{"n_head": 2, "d_mlp": 1024, "vocab_size": 1024, "norm_place": "pre", "positions": "rope", "rope_fraction": 1.0, "parallel_block": false, "optimizer": "adam_variant", "beta1": 0.95, "beta2": 0.95, "lr_head": 0.00673, "seq_len": 1024}
Each number is 500 + 25 x the weight over its row's rms, rounded and kept within 0 to 999. Layers, rows and columns count from 0. Numbers have three digits each. The size before them is the row's rms in percent of the matrix's.

# layer 6 MLP down (transposed), 1024x256, rms 0.0891, rows 207-256, columns 64-127
107:472485480489502501476511495473494496521533502521522489487525497481479504496552524522507492495458516507512496493494523473485500471542464476455491496530492457506527542470486530477507496509497509
103:459502490527485505507543457481505465534505490519468479502526489516488461492483520485473481509537466444464443497484455495489482498525475494468520521520532531501497551472489479503525474491493544
103:477526478497498483506499510528505525520504511476477514498472496488519515500479477491474459524495521505521504515502482448495495486481493495517507519498504504522481467525525523445483546571497420
103:494514513482540510496540497564497476558511489484484555504477534472511473502494492530506520486485483485537508501482524480503473521516490461537459516537499502551482515433485524529498538527518466
098:491488460493482501477510466499482520513515464483460462530524473497535469484521496480537489472444519436523494524523513527454493499521527520549484509455507492523466516488536481528493503492511588
101:532527448526499511505512535478524494531514474524508525481489493478471508514488522534555477489487452449505506548461541504501541485500494513496495459489487475491508459493493488486502541473488539
103:530493491500519512535506512514515502497498502517500505518448494475514491492519511499503446517519491490520565490479454497508510555510521506487519489497491497490483504473558503530519506529533523
100:513505494484482510529537463510490476526496496488515489541446479449524450507521478503457530532476491547502460527510558443499452487515521499528504505516461497533516511504516493493482492510511557
107:524544498467523498527482459497502437490547522516538491490491506511494516493507527527542456513479482473500500523474482557490525513477466485514436535544493485523503530511486502509498542545499492
103:517508477495523546506465479507440494504492515526507511477510466469471498511462487474528534520496519434465519495494515518473490552482506455514500523563429492498483460509556513510510518527493505
096:469527508505506435516524488512492470471508506526465515428505476522524492513492514500497514497522475547531488483458457498526538490504509476552545484524522453502494508536467484525497514494488510
103:505498524500495509506473490475497492528473512508497514483519517504541523506506480481553468468498507488536527499502464486506536507541479543490528489487540524464507512462503507484499515506487514
111:451507498542502512503511486469497472512557511534495537489470470505508476508477548478528511509468494480544441461509538518484515479502504521473531527526525525527472540499494500498462544538512480
104:501451546507484536493471484502506508503492469520449479469499539533492518528475518460484469505483496472521484512492513516470482503470486483493492554530507496511541531490539529505491515499506535
037:513543522488507459453517511544506457492491510492561515528495503582506512490452482510482501451473514518485462513464494555500501493553495490467504525484516511518532569496511489478503510493524499
111:465490467508504503476541498516516460511472506490522510512500542528518512469518506491524482531486493525473508462459488519511496490500548461511481495514453492516509506466483504496537549504482553
091:447514496502554521468475470498490507494530512527488502530525472483478499507500502508459525456506512509463502579499480476497508507520499529504486496458523490477544501483527524493469467530498490
103:510512484486487495551515489518497463480503506501530507537483514478472518502520467488508498486477559525470508507522501524505494452537550473523492476518448499507462533506459505490469545444533486
084:518480489485500524504526512525493507469528469554483527482510531501497505511504505497474507502530497533466515459457519494545540484531483492513509505477475467527511512545511486472515493464491450
030:500506465461486455491518503492502513542461468525458517525502504504498478483512515474490494498536499470494503504497534480481489447473507486506508475477463506482495527488496521554455521519475490
046:497504518520483525481448568510499470519488495507468502475464476497509506521473511470530546494487487489484508501467517472494466500542491495464495513511502470498511549475482491507512491536521490
105:508540527463508498527551483470564477490515529504475512489492500500489511460482526461513487518474517540514523493465502501467510517494510438465484521510475527483466504477507518484493523521493514
107:446505549464475491473537491538483494489504509503495479514557465511543520485520519471515506450541503449496492449490510443509527493525492508466458566494521562506481506505484509485464493473520528
106:467511470514441484535477493492510532507469532508551485515457486508474488507487482534485473506502527507490474538484479429489520485486507520484475500452469492509506495502517496506514519459449497
102:484498541507527515510513509508497530557431545524469509485507486467508488485468514537483456485489508521503525537474541445461491486482517507523493492453515509478515512499504499457496517544490467
097:529460512483549519496474494466490514478511541496478466509478496487523482489499496504471539514482523489529476483500540509500523511492466475516504555512518516469460485520497421487471471481518503
119:475474507515464525496506487502548481453507475490491484509506481511515484520430489459520479485479550519503464527527512510496536505485504449475514473447461539515449471541522526498527587469497531
113:457492486442487502526475537517520477491483522562540488500476494513583519507497517481499496497508516498511529506463505473483490507474514512522474493473479499506485477542513508477436488504526462
103:488477471519455486472508508443471519514454482511532503514505454480498513510503530464502474540475470507445468518495477465493499454490508498528516495503493496543498565486516531463514497518517519
025:516496514513527510504514518561481452530476503543477506503514505490472501503518496468514488518517540490442534518492491508490502501498487525514448451537496504487489502504536525478534499491552518
110:491516515492477476507528484506489497520479498486500451527467508516473482455476488482491543481487506502485525505524480532484464495464502500488513500468505498563520553452548526518479527503522524
104:497473509507493502527543555506483460511480518569525520492486488485469490482514499485487484505497460515512492518450543485520451492476528494500480492547458515496519492478521502513507553496486486
098:479485512507440489520497480532470495485464508538478522519472473542497441468498503460504502514416526471482507524557489528500478495471496473470464502560507487512511495505519500533493556512515489
027:473485559491480521515485518477510543495460483501501478480490516503496543534517487466533522491525483526501495498496484480500495514464466511483509476508509481577569443539519474495528458478505515
103:501538488528498497536547510461508508490534496502487474490500471489504508454546498496549471498457508500498504497507491528471478488454548499538472505536522506539456494461483523505498515535555485
102:445517536475525487497508514513466472522517486474467569525497482566463512511513456520501515451555531526496488460486520524540497483516519503499475495533457466493523484503495493521497477555522512
102:474488503492507525456515490502517504505499532522507511490521491522502490527494516512512522489571564519544519521504547482517484492467511494502475481507495505474499531488510470485542507494495484
108:494525523513522463490486496481471487460439500467470497497503486456509490502554464448511490543457485496470501528440517506460472501461509496503479488504496571515510519504524504508505577477501439
110:505495483488485487537499559493506431501536493512503520478459496512468607450488502497496536538568484462523503471537431486484499530470487474493478493505502539474506456470511509505479459476501488
091:525513487561469529500492483472520428508541522473473530495519471516522534493546501496456501470460512487502484498494530549505478489505473494471462520489522475501527499527506453548504462478488511
061:469495482492472499519521454524490477459510454526505524515447476516481489522503535495480499482555522503508511530523522536524538530457498473508456525534472509555508481469509520553501483478514524
095:496541508458509502508514503512469519524514484504500479467521505497520491519474500520523536465523514503480489485509478486532493476526457463503471501478504554506552526541511507475530505492519474
107:487519514513532475464537526489474531507571466521541509458526458470481476468469510495490488537479518491505501523475507532485489515502507473484527517526516506497482487504516515571479511528485503
110:496492525478501473453497535509496483457513517555508556482459544483539497465511432532489532515488475472558495491519471505543505500447509494493496545472492458508506464497501497492534518491476486
104:445496474465524513461512474479504495541489513498505498511502478496511494495500491517505438522468508521527467455526495519504489550497484487504523501535527481496471484512497485500502505497484502
099:483511486506507439543533439538523511531466471514489459503488485519478476497537495515474498533484486423499487480467497446484516519459513485521468508506494478508506506496472474551510504485476493
101:497495499469492507496512509530538537508510469504477500507508499521570487473526456517529505542512522491485504495489504452503482478545514508529487555478494509508501501471511484512484520489493536
103:511530469484452512502500469490507487479478466517544501549491451493501474483515521513508523461504481506543484514512501458543510460491507518477484479518535506510577528505466502479522489524544516
105:507512513495482511498484502468535497494488484495479493504504487509435532473474523554495480527475519489495496546532494494506464479500518508526496474464504522502480536512512512504497497523506494
034:476438552498477539478528484493482472505475468491505523525487494524484516501491501489523522523500524499472506487499474470499490482521458515509475488522448484527465455537507459480500472479488501
# layer 6 MLP up, 1024x256, rms 0.0943, rows 208-257, columns 64-127
101:489466466460551493490471515533519497515491472521480481542463474526506467473501449550500481516514481467551476458495507515516512504488465518490500512475569521556518463548502481482503514494463480
101:543492558502566487502493530510521520526500487495484513485464481517508484566489529503506481485507491501510506505514491497535496466511502499521500496483505498479502472500492493515531491499485464
098:535513494540497468518480496498512533506530494435513487518499502470449492473516529507487481459534451491511467456455476500505524460473503487483544472545499457514519533508488470531528462528505536
099:504490452469506491507466515522523529488496487459509470512524494542475502509531461499517508482511529493552507501484527533457496477515493520542522501494478487514509492491491495520546497469517495
098:471493541478505475506473499497485461520455493476529519470513502524491507489563536500494489545519461489478498507488514492487474508523523555554516514458497464486555494480482488550512487516545486
097:503460496535502491480514509560502446480504493479546446525517576522509459504439480521515523519503486505490506479446482500510523528518562524507462511488481526483533515493464482485486483505534493
096:470519508483541511479475492505528515523539509494495489514487536471512492492502546520512518512492528501485470495489495513522499473504482490511531478475503501523493505552509479509479440499496486
107:530510484519512516510483495496502520475533484504522506488496530501476502519555521548521456510513454497519480446485507546519530499507479529497488513492479488482568520526504479498530503515532491
109:518503495450536522481508541519485534499496495499515503486512483464453520483475505480470539539485510474494514471483485517483494512547466460506508496526488465491545477527504476503476541516533495
095:483479458524471476504467498524517527500495509497512503475479508522495477499454520488437492500498524422563506505505465498469487471488497492495464508452516503496524508509466482495500512486476507
105:531462494482526496518499481499505507499526503507480488532483564477481521469488482514497502475530479514494555466454475496537552515509482500524535500509529500495534525474486472533468442509507478
114:482495487503490521496529484458490522499488489499471467503487472508526539485487509481517506530499482467527476510492517504505494477469518470507494488501484512514524522468469494510503502512521464
102:526496534520499473511461519502520507473443490469491495493493542519501455557531500494453494484487499512560476513472498493515507530495550474545524517487477543468497482502504490481526501514535501
039:552504470527503508545479508515496529480495467463542498494510502489484481527517498546532459519528445491537480463469499526512509493538500567517483449458469500505529513509498486504498505484520447
113:521494515498518497477496503505516484528480511447496489531539489542491512525497506515491525461503443473480502531459518533513531445537504519494498498510489474496522472472480467542541492484519490
090:554494496526521534550510497508499519499524498437495517486546509485524487537540452490517511505525506482487524507495459515493486443489458469502510506532454512496476521545499465497533496516516497
098:502552521527455514464517541458511500516515452519479517522502508476489492532508503494468465495499475499473515527494474512477510531548499476503469507458509490500558485502489486508526518504521505
087:473513470526477517502514490506487467494505524487517470501488533487506482494495458488544465508494510475517478551500507502462477507509483509509510510489509507509511465474508522491536487534500511
032:496495495518538486531464491543503531481524485480547492513506472503486491520514501543483534518516471504559503475464489503528543490531509519527490479441517506490526482539492524495513476461554493
045:531490475488538496544487515520498536505499468478498485531501498471469515510536516539498496519511458490542467477464489470516501459498508508543506472477494502477534498526477536522495457509539455
097:560501523452474482509505515495527498501514465509504493493464488481511545471537516470496490500527479521519508472472525501509536466513505494498535485501507477505489489479505488519502528506526482
108:543518522537511471496516496530535510493501467491483490536507508462499506503520463502518496469512495494487492480478476515506498471498539487540521488480537530483522488481515478516527473458532490
102:495470497532514512514434502494527521500487499529485526521498506488516517503503501512488499536521517545517492490465512498492533515553503518523481494498579523474548497473499516521474451510497464
104:538494468484511487522499547518495526475486471506490471483534501478515483541547470457502452477503472515564527507427511488526481502520487532517524499520503520480519545515506539508548504512509510
099:507484517470538488527502491505484511519464491512503483523480495537482526490493504544472532463478501499488468509492497479545484474504500503527537524512564445508514512494475448565479468452514504
120:517481498514479515495516529487545481498498448505497482520513552499489522508480515520515523502467528475555466506511520501514501544500526487506479503448468536515506478463490533491516514502504474
115:566506523468528509497459509518513502509534506482507518469486467519515519491490469553439474490491494489517535510505526523484525501498482481531542507476502530468502487537504509517539483442497490
098:497513510487534466497447477491493524545488466480516482474489481474515510536545501513494508461477472504535489462496492528554500533522535531497489508522522510531546508530523479516495471495501459
029:538509446483507465545472527527526521497492447462527500516512500499464517534515514531490518519529508473540486470492492502527518436527502496525508523486497467467525502550487489539528455494511488
108:493519528497526454462502484491474474514512509445504493501524513466443478506496544519465541530536516498500488493502496512532482490505511477523530461475523510526555523506496496510488448506567466
108:500539540502494493476518534506513472474521522501493537472487480524467499556518524517470531477498498497495512494445496493510541478515505496498521490457485469461549530468489451518516549489484450
100:519564473480500496518515473495503513489456516476574524522492480552523479479499505487525510525514512497499500487513539486503552464512503505490513476498485503456491470522503470516517501507546464
032:535520485503516503545504506535486533515507469482504496516499532514481487501517527540499479507473469523527512456444483502522509495521510501555504432508483478491518472497496481508521441470514482
098:554524483475507493533488527476486532493530459490498480527523510496517515478518496539476460473496492479556455449515494514487488511494443517487492462512529469521520501502466461521481514502546473
099:509518484493476533489482537508497506512536505518496541498528494552455490520501507505481474470482502543482496520495493509515520513502518466501466463484512486483506494514487506532539463525504498
100:495562525501516484543494510495508519524530470484486523544460528499525498509526507515485516507533471430519475461483461487491479500529509533489522541426520504523499496515468468505497465502521499
104:510533491487478496523484510554489496482495498455465537460530487494498535504483485535541541472502501499496493471477477504521489506493447546545455463509521525467503501509526480509456527501521514
112:546491512524500513497516567523479497497508500505467534485472536497477526485490496492501523504510493504470537465448472518474510528517512502575518468499545436485540501473488469495477505530499472
090:528545513516501475533458490548489498514500474485546540504527452479498497558505546489499446483509473472493513521499511475474491487474517533519496522481513475501559502496467490528499511497493516
053:521519462479533530519492495504489534496471441489514506527495489456506527526508493507493502507483484516515482485468499512526518493546508485529511463458508497480546478535491505506517506486538453
095:521492468485510488497522529506515502514510513509456515504505498514521522489527497506486532494522499501473503527462511510461479501480559487533492466529485521473536523506464506483513513530498487
101:501492474510490456514528508503492507469514494473509503496478513493525517540517512496539530531486502476474492499520506499517483477560515507519525468486468475471485509524461519562543519511521483
116:485518542510493484504526527520528488504539497459482488522471540496512519492505499558505484511507472468512529519462456536521498485524522475527503508516477494491496504518501504523512527503481501
098:507437487492534518506482490498481463522536490469520507486482508508534486494538483482510477520493460504538496467502473478464512485461507536570511462508525537466485490481474574505521476459516511
098:529492504491517542510525477478476509516501535513501531476480556551498521514498509519492480524491509512537497497483521498488464489578480516520541456536514510426502513492447533530441519473494464
100:505495524477516481479519502508564493507529504500493491522516508493471472478530454498486476486482438494508459475510515516464457501517518432476503494505500470520518528526489460522476474475515487
102:495446492472507475461478505512503525488454474443513491512512535480475510482546505529523503489477526516509534461455494463503500482500502504481493487532516516478526468477513499535501501498494474
108:468543510501525436500492523548534477507483499471531509536516529505504537543547535512522474489462545509501552494511505500493551458529476508513522487463510457464514532486509509496539513465501499
035:543507510515519478549467510532504517487503477469513496480503486512470508543519481531513507486485475500545524478455469481509544476503520503539523488481527465479540514509494542506510460490538466
093:454497497479522514503520529506486500520510476512501534503483554479487490484489526484497527466524486472510530497521474478513464462553508543508510527441499478486478499467503459537467516493496522